Weights of a small GPT-style language model, trained from scratch on English Wikipedia.
Size: MLP 768 GELU, vocabulary 4434.
Architecture: LayerNorm before each block, untied embeddings, capped logits.
Each number is 128 + 32 x the weight over its row's rms, rounded and kept within 0 to 255. Layers, rows and columns count from 0. Numbers have three digits each. The size before them is the row's rms in percent of the matrix's.

# layer 8 MLP up, 768x192, rms 0.284, rows 243-448, columns 128-159
102:130129154134056081124189109138102096133097144108128147110163105080163116083163065091109135095159
100:131137131133141102111132103167138118141137113128115173104160121121178061125132090123149134139163
099:124139101103184115133135093096051141154101142168163151111137110101139173143152115181113134114128
095:140169047073146145143107085110117071158155122135162143081141131080151135111145107114132139170062
103:180134150153172057036104126151159171091085164125146039089143131121109106177121098131121158187140
094:182047089175188157109155126103206175162129126108140120120086104150112124109124137158138172145115
100:195145120135114141110098147144201035152159132086107157157178114098134146121095156127137103117082
092:151093140156123141107062115118148162099121098133103116161168132151102135146125085101070161165123
103:212160125136140120156151150114122110195132129111105120084130092151139160138072094139102100111111
108:159117117131156060108131107132099127117172049142110137099112107128091111116077138166140158171157
099:122133060105115097118081175171104110113123151144139117098118103158089176121141178120191189157164
098:113109136126085152095103105077117079132133153176097127146099127150072078173126124138161102165114
094:120099108080124147089138154135099112132131135131121107121118129151150188151133135119170162099144
106:125062160178129177122087224138143156109098085173135148141122137137174124169162214196155139118147
100:163130161169163057129097157155113087197185087078113153192140152168109159107096120125072092125116
106:070094150143144164119100133133126101076145127160060097157109172110193116093153147144197129164148
107:101136091080138156098103091127144126149133119129108220124112069118193114196122104082104156118085
096:162078078118123113108098087127099134048129146178095158138117127128149103147114154111139125106111
100:120158134073083142162100116054123093144076149093152131151137094120165151116174159015101121118100
109:145098141190131163155144144148115134092075124183149131156141138133075097157091132160103135121163
101:117109127099107104174109149188207118042096077083140102138188164112175096095124137157125099123180
103:112100176140137169104109130161170090105089140168148140142148095082093159123214123143098154131128
100:178055098181155147176139138105089113061142076101172063104086164164159134099115191197085106104145
102:158138104105115162116106107069171107096124095132135141068173205098077092140112176157113153181122
103:127105098160158125144116137096134121099171126135113148175125112103099155113139043069083109177093
105:147094154140116187142192106101205127120102136104091122176137171113178178055204098172153079109120
096:163190074153141164136140135134180124159139091134078045097166125134100118123128174201120175142149
095:099170066181070156116155133066122132141123080131117120125125148149146105094173130091144112132108
104:082087103149083159120129123127130149190162122096158174064154110135081125137122159176071136178117
090:161117106103185156081170157158112111136183129162120110171149167172130126152130165152175163146135
100:115092135188106118103103154146194078075056086114164118140128089102162159131159187087102107112098
101:186186150095155142183097119107095099162087142078144162106128109192157104139212099170131051163064
095:133154120151089116105162133171161093163141110126135091137072128103087062122069114134163156097143
122:155140052107167112088054137082184132152186163091154171128173132102061159118098097122108097090094
098:107123078130177097146131115182119093138110126077109203094128099186085099164088092107206164149138
094:175124193140101070114125096096169127204122123141091072105070128107130125114102176134119109094143
094:150119104086169111125198140121136162144104112123153143104129099060135070184112207175099140117146
101:146129080150141202195104117146176144146076106190104147148156090087123165096134132171118159141147
092:154151144148112102147105107096111127154101106171112154151114118159124159108143121121110106106093
100:112081129123135126106124114109129136153164133119128089167167100148120035143084193231170105202094
096:064097191134130135124143104137124116183142135140179202066158157157077133155060150136107097100108
104:140132116129180106114139141139068088101081124220162125100136111175179125086087088164137117106143
099:147072109119115124119119098083140137140128135153107144074156127132155099146104160116120168053121
090:163109099139130142094150153094117095165107157132116003110124118120095159172131092104118067083132
101:105097110110171122106091116158124108094124158184081107147148162178116118120100116112117138126083
102:148106134107203140144120118095135155143116132116082076080139092184150114148140109125105124118151
095:140127139112088134141120192142110147160079125123137159088130113169132126139193152097112130153133
101:126140106081168172114096123111142148118153083155117085164184079041065152163115158154129147131128
100:163121161174129100133111122100149170172149063138102102097126094152140130148064179162136168193099
094:087099137164149154102151055082113159141146106162095184128130157135119159074088122160139188137189
115:156035137119110198057086100174149119122119098125123085111096140118126152179112119100100098097152
098:103095135104196138140147098130125133067108127136113148134160127103164092124142107118063102118151
100:130081090103159089087089181114127164132141070166088125089154076196115074128140117133112146177095
103:180078082119160168031159106092097139166097168196170128178144123170127183100218134113132179122135
095:128161140158164149139111123093146091151193182150160122107090108088108140122080133164185144119168
093:158149138087101100168131152090122128166117135165159143124028103177154093110133121136117181119115
095:085142122098119113093177133107134138087120167143148166137155075167067105087145103065097159151083
103:141162163146145117159145143142186117087107100136115146159142159144098172115146117198097138141106
105:098180137172170114110162103186137157122123103114161153141164085138113180109167070183160105113094
105:090134116090158155186151135149050169182171122134140139102129099162140161091084086150122175139127
102:138086076094117123180134096127171091183140081137106152130078140081096144137150145097147091118092
097:135126082139202112139044128147170152141156105139137133098077101144155189151162171163100104104115
101:132119191105179094128185120071175103159120138157109090123083202158176111122072150146146137156143
103:098159163159134124087218093116125069112105097154125102145120078076154129130125107099155027185114
099:058141092132167152104098103134175169125167109102145130147176113146152076134132113146109127083144
110:124096113099108112170080096107149121132130104130113131161118083142126186159060137170155103081132
102:139125143139169154171097168201155154124069095143124111105169135135175149150131201094127122166096
104:173103105190197103093134147080100085163144177077111151100110145136145131121107109178143090084153
102:119139115125112169149134132085113091191104126180171106131150081124144069139124149145093157121151
098:147056097150146116122099134073158124142106122168191102134055122125104163156098163133126132148091
089:129171058096150136142190067202127132074129149090086127055110120136077131078099140135124097143141
101:081110101174138108134061114108133112119120139163092117142100091164143131121137167146173094142140
101:118145127112134151157102091121137170110148163114116099174105149109130093193074093085110109095115
092:130119107112141116080078128124114130154134181176108095178181179128127109113092094137152090123117
113:105189057091118117102127139080146069158168126131141169139087080157144168127142126091188072128111
097:151124130107131102125115126137125134125204144105045142165137117092170146142087095092120125109101
102:138060171127171125101129144070099098152118126125094143126133102093194110104140067167147153179112
095:126104125162179103060185092143143156113128124123151145150068152153142149117098110145146197145134
104:110088099119110114084135121093086125149122130095090115111083110108165122130154114112088119118154
095:117231212130134134167123098110118092059187093165131127078166185167141118100099160119085119114157
100:046152135163169145131086133155137082091118151096108133171181109062156127095138171134111135143145
102:144148085127103117114134093116155063128070136109129128094149161134187164119147138153117176163160
102:145127142085151142143109146121111070120139078205142084115167064068094127130093155144127099157096
105:166172122162117135196168052075184153058149102110197097088117152131092153149126137103097110086140
093:112125077077125139155125135137111168167107106100079073123089148207146120144105086157170100126161
096:163130097081102110123080086110117134152164127077136117158143114112129127117138091142150140129153
102:132098124162089104132125164127123165185074077156147161139163109127120179212143112098102150163118
099:162173060123123140125097118143143141155183125146090167121085113154207148145111150174148127059110
109:202112077102132113108111087132172159178101111172033126106114112153122083173104080172189141166128
106:156117085131078111083147128128097134144117153146118048132192110137102147098127129125147165137130
097:125113098079147154131128138131160113174102156138121131067106074118100133119127133129181136106155
107:124180099178132187124138122133195135152056069119124155137149099106124162078090106127133093096110
104:131155104143128124189171169151142123121174073177133157157168154111103114141111126169087152181151
097:126168055165133085116154192148104112066153182153105158116148104173139130149116143025149103104098
095:082116098123088108133052149139087087130058165242140098105155189120128130114147174148112132137123
099:122082114119139098174108102152173114103177109153072131123165121115108159159181158092092090149189
097:095200123093143098153065160081169104103177136153136120132160159147120060129052094130145157158103
104:159131110129147127134150142173122105103119116108113122136139083153082129114138124162111118093097
106:114117108107190149116117206154190117109133075124158108151144113127061141185124117116107132098111
094:174181111144166079120142143139101125179164084111142173126105194133154119144088106155112065126135
103:114068149113118078192101195150142104131138100173123058099140076115116120077103135139127107136155
108:145103087165118124134154066067107118144135099133184064104162121136134163090113139185217168093086
093:151135101134102115068110183112157118137132082152150118145125080127135171111105152149135126078110
098:148122156141180069103128064114146114099108132210063117156150100162117069121053125092143067153144
109:125125125210136123121120146110192166141129088198117124138145144053088147125202125113142185130123
098:188135129117143148152154159105111146078140067076086156122127054077161105159091180119108117121069
090:191159101169152103103053172124118097120134118094149127090106134079092138083137072128120130110146
111:137174132127061137175077124098136113134163083174119078139079111110084164124151141071088108120051
101:124154071101089133111097110136108134102120135113127128096141141120147181106099134086133163153137
101:120087086108105117114143114165145139113154115162167114103131046111171119154102088185140101107174
094:151143135157155127171184184128190127113135092080101127178139102120137131142126156174082126138116
099:134162157124101114181109155100058140177115147173155128101157104104126097132177131144123082153130
097:121136132108136073141088104096104122126075147134114159113144140074076166131133123190179132166128
105:111168119187108104127190137143098143139138120120134150110132119121123183137094193099112190126086
103:062088123126184151148107123144197115167129136106120138121177119165127123140158115078108109085109
106:148148146079129110142119144133159079155141083162081093163143081137140153115084158169100145144072
103:136087142049106066070183148129123096165129158047119124079111120160147148134103179117164095127126
096:141124102103114161146080162126109128077117141132116142108132106168146094191125103097198082112127
096:137136135126114080117187124144141107071117117130114195080141146112055126162121097072157118129134
091:152082157157143142129080139159128109122092152202102129165093112158188140079153140094119143121013
103:159095108145117085151119109117082129164084133108131163147134122070111124120179153148137128134159
110:151152123125125137136122156143068102170089161152108114099125182072082105127125137098102148118155
095:154207087193128113098182074192145105163056187119121134120124090082113155157149139097157130165112
099:122189151150162101167128111054119113121135154099092139138096119171155157161163098126130121136141
106:051169127139150138106130195178119089158112176168183138185139114163059138126107140117123129119145
101:105112109136134119127096145122187087129136141095117094159139115150126161141170134113118142114143
094:144120144150128165148139157089168126119088139146102102142089148176129216113148122124136120112164
097:120158110073082084085088153168102151172114181106067120138130127118093138056130146121034105118064
101:135149091153136149170107125189098180080119037129120105131152156141128161117179131072132095048182
094:207124133139119132145141101087148115111107117111067035127126072060165153109135059070134131058114
099:082125217168161135150117109154104144115130114095128153075065151144169131150120101139125148084108
094:140119123183116090129077159163163120176132092117142160120125111144122100163136128149128133161139
100:118129095108118091178129149132156149178135142083116142122168122121182134152071101152163095127154
095:191153109124139079121065128169130117163126167132094172132098125115166121177115072134154139143070
100:140111099107124092131088133128067123138130137130140145101137137152086133151126181133162182075094
097:111182093128137094134131081162150115166155082151136107103144158138078119130119179130101133128144
102:137095129126157132134145153090154103118101128091159124108148209141175157052090079145142132115183
102:141177140165101120136104185081109114204197088231110118128143074099090141149093105105090188108093
101:153108135133098140125127099144151158179087125105129138162103111127145132113149176121126158141203
113:142151170128077102163099173134141122178131214164114090130146127127119179068155100190136075124112
093:122147048176091125197167163179144156134112100157194098097098130140131140141163129208148106097111
100:143127165156100082089165175101167129158067154195073144187118144143173100148106112088129084186144
102:084131124148063113120171139130138112111124156092117227135180186145104154111177091165124116087167
096:139012150087205180064195076177142094114171078091145175080140111119102160134137112151142090149090
102:113087051060135116137126116073147053143101143116132151146117105089119162098077090160173123092083
108:129101122113117092142116135047122125102087064129140154029157051144064167126130197139111160124097
094:157066147145086138103166149160121075173087145118103096049137101156164120137149133173110164131201
090:153122162142086168164120134153054122106135129105118122158142112140098070118163121132106171103131
098:169054178123120152181150116119151181104086102119109077143122141139125121092124105234159155117170
099:159099081220078125091089144139141147163091077107128093117125147153110144077155086125089143133131
097:172124112174081133069220101168117175138084125114122163131139098162188149111082101116138178089115
101:103125066151185103145117105162199154133148155152102157134112088151097167139125165097122189141089
092:101142142159111127151153111044119109146149108103135102080170181154194116094163206084109103117081
103:120180167109117090152111178169147094151141145157145138086107137156149099126123137148105116112134
114:164108110148102123111170139161111052120089094163135184035165108146113113139155102131097148136131
096:129120153126108134142150118123183124156131139155078057123172128141125075153147112085144164103104
100:083106169111172125089140138132180223121144167129067117095107136115119148151136193128119146087148
101:125145115136152178125106153097131177128088109125082133123158128141077187067079122101125162127143
096:120166136175090142123135156148107084127110057129059107123153058177107189159147151136133096161144
097:124146170095103140138194114104157075139161221212076117153124130151174152130122143113167107147138
109:130127116097143133121130123056117156160177132100134127127170107105170148116137162113113149214156
091:135129069153157176088134088133148144152123188161116143171094127155167142099153128054087133095128
098:179100158096146128128099105109100114137164078158147074165157149188122123113108054117111157116146
098:129138145094088078155117103132085139126121183098114091151116136107169099113151111120159113119102
093:110074123162158126136094110104154167156168174197094175188144172131071125163146142111170172086092
106:121112181153114218096175166090088126140126099140112156103140120097109122117078072117103125034079
095:104131122133106100162174111137097121166107074138177118164146117114152116107061115118096141186140
100:101159082101117057168143182128125154144103139191124134099157105159145186073083125111085098146101
088:146143154057044086123091160084121163190170151092149144088128154129147087175126069145126196094172
110:115154137153183141196100131127143143121131174121120110141129141162193130073165120123125184126117
093:149132155120099093107173161146080126079171084175113101118205141167173097119085155171135147134144
103:109119136121100124213103112090170127176147085160088138160122059122105204109076102178114128105072
102:134178247072088091163096126112077104142087132131082118126115126088132125104116108132095161128189
094:101123066167133137118118148060088087106145140082123083102169082086123143063122198160113173134105
108:110095090136120099119064093132128085182066096150128177150128121083112093120159086191143124131143
100:107102130178167132166133111112115119098092177105149140104082104144125115164142143160158139148157
107:177145121152083110112134140188169186144117128134079137066148125156171111128122186146173145154116
098:129160157161150053157117081151100111100101107175123139111199148127121126062133127145129107160202
102:133126165100196096161129103121123102133108120117118083133088163104101114118185088131111102156123
095:113153091107171123072085105128167213187086160149112129100118150140115132129131171111175169085113
100:150128181117072139117109148104155107134113103176128138082143167185134105127122098102120130140124
097:119124091139127148078087181175125155091169167190118152111096082135099122140119098119103154116111
101:100125141139104119105127100129185150108086119133130089144074117125122112108173111168144116086158
089:119073161113104083176114082132108129104103136202172159150154142076165189151119153130127172132116
103:113108099071107151159107135128138135140091105137124135122140106129171133129153109121160060160124
098:189145113100133134115076181164129124165103134113129121133081121162125140117145113114130046152072
108:131137142174135182087107125122110160199119077134101118134134112086180132162157128178121082151115
098:110128123130128032064174138130123108115094103225109103139156111112120179146090087183148112084119
112:120138119154091128106070121160095134120048126110139123126124131145070137193176122154167134100128
098:094104091119156060150123160116120153183085181093100102064142142133145121082096088151056137159113
096:114131100191154073122164167144142129135176075143092113102125078185134130173118152121109094150144
108:128101159094123142126124118148137167136136155132056083080121109167145212144133122100106123115092
092:106112134121098101141135086098151096120154073137120158101095165097123168116101097183157113056127
098:123132167124151088138146141169085163158086051163082135098163053135132151158048154106125158159090
106:105123136194140143105109122139125109117163134140109147089130165128128137142133113083143135080090
097:107104159215133115135137066164149164156152112106187106114155058075130119091184156121096139130166
096:104103144124119128103131153165130115071159127157131108129133145195186108087063155132113132127134
088:139152149120105128201110193183077114094144145179087144144112164192116154139127126113113135093184
113:064115114089113154145163091161101134123083194147164134120098118098126076157049187159093102107136
095:134120135085132092120184110164078124163150120102088059116115100118126112099158156124091146128114
096:070121124155156114138126128125167124077113174147183147094148129179194120144165117053098109124138
105:118101140102118121127099099143169133132111133075107082159122142178112124108116161185140210093132
096:158125117139146112071046130154087137158133134106115145134162148162090171123139197142157173144141
098:094137095138128115116049157160151109165124146120151106191136059177107147167117121100137108142087
102:125128092156139120208116121079098100160125127185147084150116099153139154092116155150161174061057
099:170127077108072154129042090121128195140154128149141095136188155143071157151184149142122170090113
# layer 8 MLP down (transposed), 768x192, rms 0.306, rows 243-447, columns 128-159
102:104093126094149118167146078154099047116145121118136095105120109120146107157137150119158136113168
100:131138152176146150138097056162126105093116170165109171162116101134153142083106112110135134137168
101:087143096143109177203150026152128087130075104158086134127203125121161108125121132134132169104140
095:093117091116106183127072111093133140074207160144089167089101145138127155159155143126110173140084
098:154138179186160089088141103126208146092113137114147156110146109098186177147098073136131140135104
097:150085094198098133151142129070146132091114108128139148113100126082102166158166133166097093103144
095:103184147112138105132156142163134151088136092119103097127135125133185162159132118151077148125143
089:156092139119102126126120145135178145138180094086116096126093118093080116069106102113147118105123
103:042121068122090156125184120128089139125125130120136156119155086089133121171094055195065101163089
097:105153114122113138104200112129159129134107122154148135116128118133108161146089091173147101158124
115:104153152134135185179156107164120107157071092108065103085159139112137071150093088093134180146169
099:080119058088065130091151176111105092102105125130129173166169137101104148142125136150165161127135
089:118127129158111158143089101145148137162132130174091142118105140124135119145129168128104132158176
096:175104147151140086146123128123159102134129192149119134116162117177129155100148086052156124132116
103:115117126150072120140116120161118139145170175136129167188106151166102103163154116143110102117154
089:109157092162138110151151126110202137063106135071145132114108133114096146108150098120187126181144
111:138116106159185115169081090185119132135169123131090134153138115154130084143148083102191136078112
100:110103154153165110127075165148174133134104112175086181137162103170166136109140125070138116156122
102:147105212135070107100115143172180111077102111062104132150181146145122121145125080162073113143142
093:118180084186188120121095181164126133067094180136130127160168128122074114178154100116158130100109
094:090111136182112111108128132114115136075164099082181164176196143111134122133126108103209115168125
105:095137158101136132101121142161128071127100137101143194055131138186090154155131107063118130124182
101:106160133065128141120202098168126137118125171161112154097135109119146150088090193064113106173095
097:048089104185090117107108158118168128100157148157125140066124111138089150126106075155159195148165
104:114107099092115088163160143145137092077194139110116162155128123125115143075148112152171151095112
113:125072160152090151098116129145087213112150110104101132123127183165094152124140184188077156145120
102:152102123117181160130094075178086132120076175100110128120128060112085141143070125105111165124102
096:175090105132075116146201115113107117111157081191143124123153144146190074098068167164100154102054
109:104129183124151060084120118139095119144133124092085100101121160138119077074128145070157164150123
096:121129103080150147149144134194141095153149095192184141131125097117101120140123120159141134195155
103:181119145217174099146099157122095087089085159144128124128128071164146133136106126155128165130160
102:185138116144182164124147145135128083154170146135165109088100136099141104114116151155132136181098
098:140078160122106151160151153190167098112177130082136154159112095134124146112157126111118122085155
118:098095097147140159109021117150080131202179128131085119137167088134136127126080143143211118147127
104:105167126138113128096103126101087167150183148159106162132111086156150123155138131091147142195165
098:119198150138144139144153110091139125084122129094173142167152142192130102137146145093108113151111
096:132170088108182141076114076118169094123099122075131150127146100099144121113143117162123151102130
107:122090110106075154115132113202129107101081103169138109103095114175146161177183153126088121155151
097:097146142118058144112147136120100122173132061147136113131135148125160110143181115113135127139181
101:131090154131165140124088111084159112151119198156129118130123101168187088112178136170166106116114
096:111142136144147141127131129131072129152093151123100124123111145168140142086109170157199226081130
099:103138108174083142168121136110147120088083133071162093135146129115086165127139163187084112145136
102:141108079147115166150097069180098135146133073106098104112144132121072125154102155132162088071116
092:143111131146156154133153161190078118144092138131115092128130162153076133073167103127144133072149
101:171135108101170121088155129126092133114097113152192123196179112129132119154135122124096137112053
102:055127120100142111150135103128117151131119117115122081129153108154158097111123127099158181130154
095:081147127122225077082192198153135123118111118125168160105126154131105121120117146170138134150140
099:169166107100135125141095106136138062142126127143125145171133124086147127132132154151108089137144
099:072134108211110112138122123075196102088133148124103145181113162081118147183121143185123118074107
096:115106114169107105121091100074133154092106179199164170086110154113081177091121047130153135096134
110:155068118093118122069203114137139107188142116130104108119087077104119081057122158092099081146144
098:143065155101104134156099148091120011140128137102123070144174167150117135135154118070128129122113
107:100151115127140107132086136109147133092141160126162183125060141147125039127137111145136155149146
095:142086075176152100093106148137211155156069086111181166098107140104130154056159141128151147162128
103:136143102074128142150158178168102087128135062077129102125159120120060093102121100085044125125115
094:166105127142134176134098123104106105132142125113164126139115131116115160115146127111149148147092
099:084106115157163108170075120140185078154116150164181130154144094153112190170115100156151136126135
103:130163179159140159151151130182121138127148149149155125103092153131111128114067099100102113157122
100:181127081174166107194063127212119146096112144165172131141144128103159160104146118160134105105148
105:169099154103096187216107096164131115109125207131111112158082161152172175127099093126110144067127
103:117156136106162102116110150146110145157118114077127137123184139146068175118164116034065167134067
098:182112046102067195132123116125148176101095085116154114131135161194082096136070127135100104111075
105:125111194161154150154109116131122118109101096123124168090113086084106126121167146126179124158139
109:132108102098135102121090112129117122111089116134195127135159138122109110082100119120174169129135
091:106077147122202189134196104086108067124128123116119136180098155098069112128130188147133159117145
101:148114121146151066154141129151099187146163142099089118140085150150117131129109171100125134155093
109:151113094151186118095131159094193068127121128163159122127135114106054142139132086117134076123162
103:146114112148116090179070073125126098107182130128181186130128089149102131131114092144187104135106
105:140173124149149150110115122160092147133118141147161005156082113114133129153104146163082120155134
093:131206160099109109112173112108127167125146117124120118093185130104202112157157144159078103093133
094:140072046139129149183130209103114085168147115101141133136122088159153154131130166121125156131091
102:101106142125111109153128058153093122137108172117083119100172100142208058084133111117146064097170
095:103146127130113150150056112139064141138110146130142108104135067146106103122097139131052164122056
094:132112132149117150056194144177103186127181168147143115121104075103132120087108129159139154135109
108:172112081142105155138135158077140129134097138068106093147129151136138137071097157091118118131092
103:137200093063176167150102191107101162154193110112122121122091079131115077093178145156156128115134
096:092111126106127120109141091107112131086143115158140128108163119076156076104108099151146099180142
099:067118109149080107137119188142131146083138154124094149091105188154131127129167197117182179072145
104:128156118139162132128092164117169129121153105116167095147162149122110095190150103121100159086097
096:167129115109154131189112138146122148092098162074102110175143158131110106141152137167133124098212
102:111127150128090101125050168107141078143153115135158118121089113149110131159106114082102126167145
105:126142145089153148147122093108145100096102119087126117104153147073105150167170130140104154142139
104:160141141141118108114159104119038094152177106145135134061135192152120154172121099139170139107106
099:108147128172143211070096109172109106095100144113185155084153138191153139114105143170178094145153
093:126137088117092162057094036159114081132184104133129111079131111118134117145147121162086073110100
099:119154154129100077147151139115083131156087139146106172074127085105103060151088111145156091113190
101:183141204062180153137165115130113095087157176123158028115118168127161128088159130126178142092162
104:137080056158090112124097129141097127169096075114184098142131106093163182122095099145108152156120
111:109085117102137126132076101142103159091175112132097085111111136154134119164110085166074111129132
098:146148118151117190106103163120136172035053125155086161155151163098166105128099179151185087113094
111:152088133168136198114206168092123155136141140131065135141124131124144164152174100184152133143119
106:123124108119184143151226079142142100132088162131152082129123129136116162149163089156140162131173
109:165130161190069156085100177109157111134127093110131115188170213086062118142109115125096188126095
094:092127103076136140159154130116116158161148075150135078172136096055131115058128172139157070111141
097:121122150155126126112137135160144119137098138130092147129117077129111112141091190155132058101113
098:134133165092139130160134088088160126149109183090143117160100097131172106169160212058169118097174
087:203091155080121148147177101080143147122110125122188082135083127169151178094131112162138151145057
108:145142099093141085159116164137084114139151174101088156110110163161116155125132101189131237166113
105:125109180164092133191108194176194146140159182219204122104119103088153127142136152133104131049132
112:138070094120112152086117081152111085126141221088090060129112103161135121123129145114099138136138
096:133133159096097147127126147178125115154136099103138122182065125123142165116138122130172105188152
105:182133146098109164142125073051100081128113180083107129180080155179135188087155141153149121118078
094:092066155079112161140126129131087078134106077144132104198100058157100171134136147112125133109164
104:062096049190130115076087093117131133100097111148077129110092139124150101091118098116111176110124
103:112136116069107154122113121100005137133100163092117133100114121141096198140099130116149093105111
110:194178147118083068125082164076109115120113181079174102133124132150111059136089178124087135127193
088:157160169156173102087163125138101125086138115076127107108046177108151120106166096166157099124180
101:164195148142117167187142109094128076099126155148149111074099170100116085145123077082155126200100
102:150075152166060127131095138157126162109122155144186136111115132128058148137188100140122118152126
102:088134108132108143166148119149130172175081109166110147114077161056093133163156091146148156160177
091:094134081115080173093162174096147064160030117094106153170181107114163101216130130109122052103163
103:070143186163093148148140127162105161135148139142178113142132145162124138150197120113191072155114
095:069139117140180159093127166130054110127115155149138143141128121119138120136126096145106107142128
111:136154081119111146126108098074121160155161195147127115129113085163182076127122146100179139084128
107:139102088098140136111165131126144102144120162127202147116085226131153141109076136105117122148132
102:127156178103097162148123131088129106125152158116140135148096110201135127161163186138071106065099
099:091133121112127097146226111123168110167110160125122106132103113098045100112103146141119074125121
092:105124148082120093091103108125140140129134073132114103105172097145176161160084040136111167101092
093:134126183127141106157114123060126134132119095169141043153153134162138194170174118156124156111108
098:085136098112135094102110145151142087154089144142141181163082121139159160076104121107126165130143
101:078101118117123198120127135182064141156177152154107116089081172149091118091120105089169077135116
103:112153169106148185127119128088149140230085139132172157156101188108114076145068087163135141165155
096:088131096093141091090092096060143085108123129143115114095116092126131117107149106090160093129152
096:116101086154150149103152072154134030139113170116166152116122142139129136123092096135101112119118
100:059136149088157147077122119085168117180115079106153119174104115144132136104077124104131139181132
104:143162093114157130062058105149156152158121134117092110153125129022141116134129113101099129127096
100:150121137156097109143101180132078129126099152123094107092148154075124111149189141136074166123138
096:103128143138108116155078201088111102115130124123068104123147147129082102119158099058153079130139
108:137095150080075130072110120102090138127208131158150167115110144119141136183130128166098119147154
104:122162165086134086145092158129130145119109116152128088155102187130152116145150086133135099087115
103:175134152114142146170187142163165061096124175101140124115133072116134090164131127109196134131151
094:115171119150107119160151113113116074212128103130155172137117096111169099134189013102059087139118
105:153118088111175144111088142099153101101116147138163099137106145185108138118088112132071143134132
095:107193136065099138066110033144146119155103166136163105103196131141191141078115172076109156117077
103:120125089133107163145089125131116178142143146097121118079084188115097134094093135097136115143118
098:153089134097156109090092137153151045178115119100156130154123155166150118158156136103123164101125
096:153141127143161057090166106135097148146177128166101122110075066076063089133097147133103117142120
101:083134162099105165105102065157144102080109143120103135050102143118123085111152145133113114078063
110:163104099124109138090166179117115133156122129155143161130164149185146078113140118118104161124086
110:102182170102091098138134157098111152159167117101150159116037130154119135057126086136050173140115
098:166123090158084141169170104154108150136114168131187177151120142084067124085150148093138140137105
097:125121167155138095153104140165195115084135148114077152089152126120126151124177180130166103120116
104:133112110092133050140131118146098115091084138080156089131121165194149113157137156097097041112209
095:088042132089170183238163125145110145098179102111101101112114126069140173159157071134176154126136
106:079119114127125108090104134153138093125103111170177117101093143180147123111167129122110084113124
109:118166166076125144153191106147093096117044059107148176119116154152120167077138149149066144086153
083:101187084112112122143111116131136140134153125112132129175172120160123140126133191131181110091134
089:156142174055150175152169139095113123074124192146128157124130150170105144159112120116149167116098
100:112082143081121141101139130105180172128145100120174082174140130179065141142151168170170145103126
102:157153115144097077094104062182102133092126076094163135141126091162172149134147102139140100111095
107:057147099122118157098136100097118141203115135124185141132172156152124124093085113160140172104138
101:174114107183136111173107148149178121167115089122132109177091161102153124146205141180123146144113
089:110110084140099065137104133168108101109135107133154072165079128134088113171144098099124099099185
097:111069144119129149113119110084151102100116089118110108145104130100106173086099160173169116150103
112:146125083095159091133162089104135142165093134151114080080165105090164165154164109068081110181083
095:110107101161126114120089125136136153090107161141032121146212106106162093118115110104143160141094
101:090122162127161157131129112138138138152176187097108085144192109119188189046132063124163121077137
097:120190080090097155103142129159117119112154138093141114177167120165125080211108140106112124087125
090:189174196109116142102060169175224099162143046164142111196092116117100085148123104098135146092141
105:114141106136119103134157109153120108141160132110145118168078134068117157122118109110125100186107
107:079165106072123129143103154097155136104143158100101141136166165116097119178074093130137141131158
094:126118114120106141164051099180119124103043190142118145161105133204125124102119092131170098096133
103:125130143114123152093117150129105132078131114144138096158155116157100110119101121096105144105092
096:141222083104132180098169115130168179159065114102118087107088165164134121130187107144094143133172
090:145059190143104121146032135132119149156105140157121106113152179125123136177122159128128140103105
107:112146109120121181110096108041129196150135143181102167085040109132161122081180117117123164100187
099:172119132086114133034133196105204117154144121171120124072031127100175164164179134078106091160175
098:109076146176102103184148125175112148106105113167165158167158114122175134127126118069077132147134
084:127113117160138114204122125130120133113107108130124149161157091126080151107117130130165114144106
101:124091150086147166085151113090130108187129209123123189158144162074101181099143143142122129152091
093:124091089165170186131166123157166146138124134154186157145117136111136124098074149145189135138063
102:144156102109141156172153115080136064171118128167174154187113147183114153145157134157085137126137
106:132162151145081205070116082138135147197203126142122129094095130075144105087114099115156073117110
099:081188133121126119207111115106138087156161147085154122116152091139084098092087128106109138129154
115:108113107112180186135183141135108149149154124163117187080152136155077109143144162190180066114145
102:119129080157083155120164120170086130127087164135174110092116138138154112150121095138149119144141
105:127160093072121128105109193124098226174180081119102131174070141174138131184116144139133043201147
098:181138162146097161153187096133157132117112126132136116149171145126103141080134160080186168100109
099:175153116153110113198168177099123156067111145055071204060126107160117138171173108117173095095151
105:145134134114161122112105109114096164157161112101183124116136052139168139094117117129092122105132
097:125151156083081083127164207151191112106149153106134132142125101094196148154106126128146130156170
094:109148147095155163126150140078140143125164131099161086129130100128217112136134140103097083131201
106:133107086137135169170124158223165132124153171173140096108104141087134070143160128129130125121183
095:085070140119136151128132132117131164051163162101132110164106124135083148146126183160100124082114
107:187113142111133127110105148124145119126172147112155061153112144106163167103145104134118150197083
102:097107068127137096145135131115138105119123139112175091164139158093117185110134140074148153123108
101:110127140147110058111083103119118136121144108090107171158125170132132205112130152115182141120186
099:141097164084163126080124064125142154089108082120109174160134131143167178111083077138155103117148
114:097154100105145105153108115089126148138134108089186068144171165142126078166141172140173112153133
106:139102158111162073199089113130150164096076144124152141099124104134146122097012155121059131131176
092:145134141199109156109146063111144157123102173088117115142149162105119106135072164103091079088140
107:155142126149096167131076152157143197081138129132155093151138160107097180163153118092081200128166
098:114095138164165133130130127149119181176086096111076103155183082153122128087161144104136125159138
099:080106114136144122104108077090131075136140155136104180109156154101111120117128109158120121176111
103:150171133129119130074136137138138113108181177118124096085112141122112200130191121105142157166100
101:061158121130155134158162120055162087157090180111177151127095110148160163122104108139190091138114
101:112105107145134133125116119117108055134152121164143182143143173174096149105143116153143112105188
092:100138126144111132067082082096156162115118130056151109206129096104135145123108143105132110184126
100:107178150134162174163125130152084166147068156069204134080125073160103129130098133094136108094179
102:142114195136148136119116159142142171131155182135120112119127138153110125097147136090098095168177
095:068202186139138083135121142115143128201121089138149125161129165149077174128133115163128117136140
109:172135085152099152143125140055118130175102130177084106139107141060148133124159088086111101102144
098:088158138115113132121101107183096142123096152163095137113138111103178183109121102159140119187124
093:138117149125130103170126106158121170055128079149106110105131116154125083133109114047063116171155
105:103182170198132133093193104099164076121161108210141068107130130194139160177095190156105162128132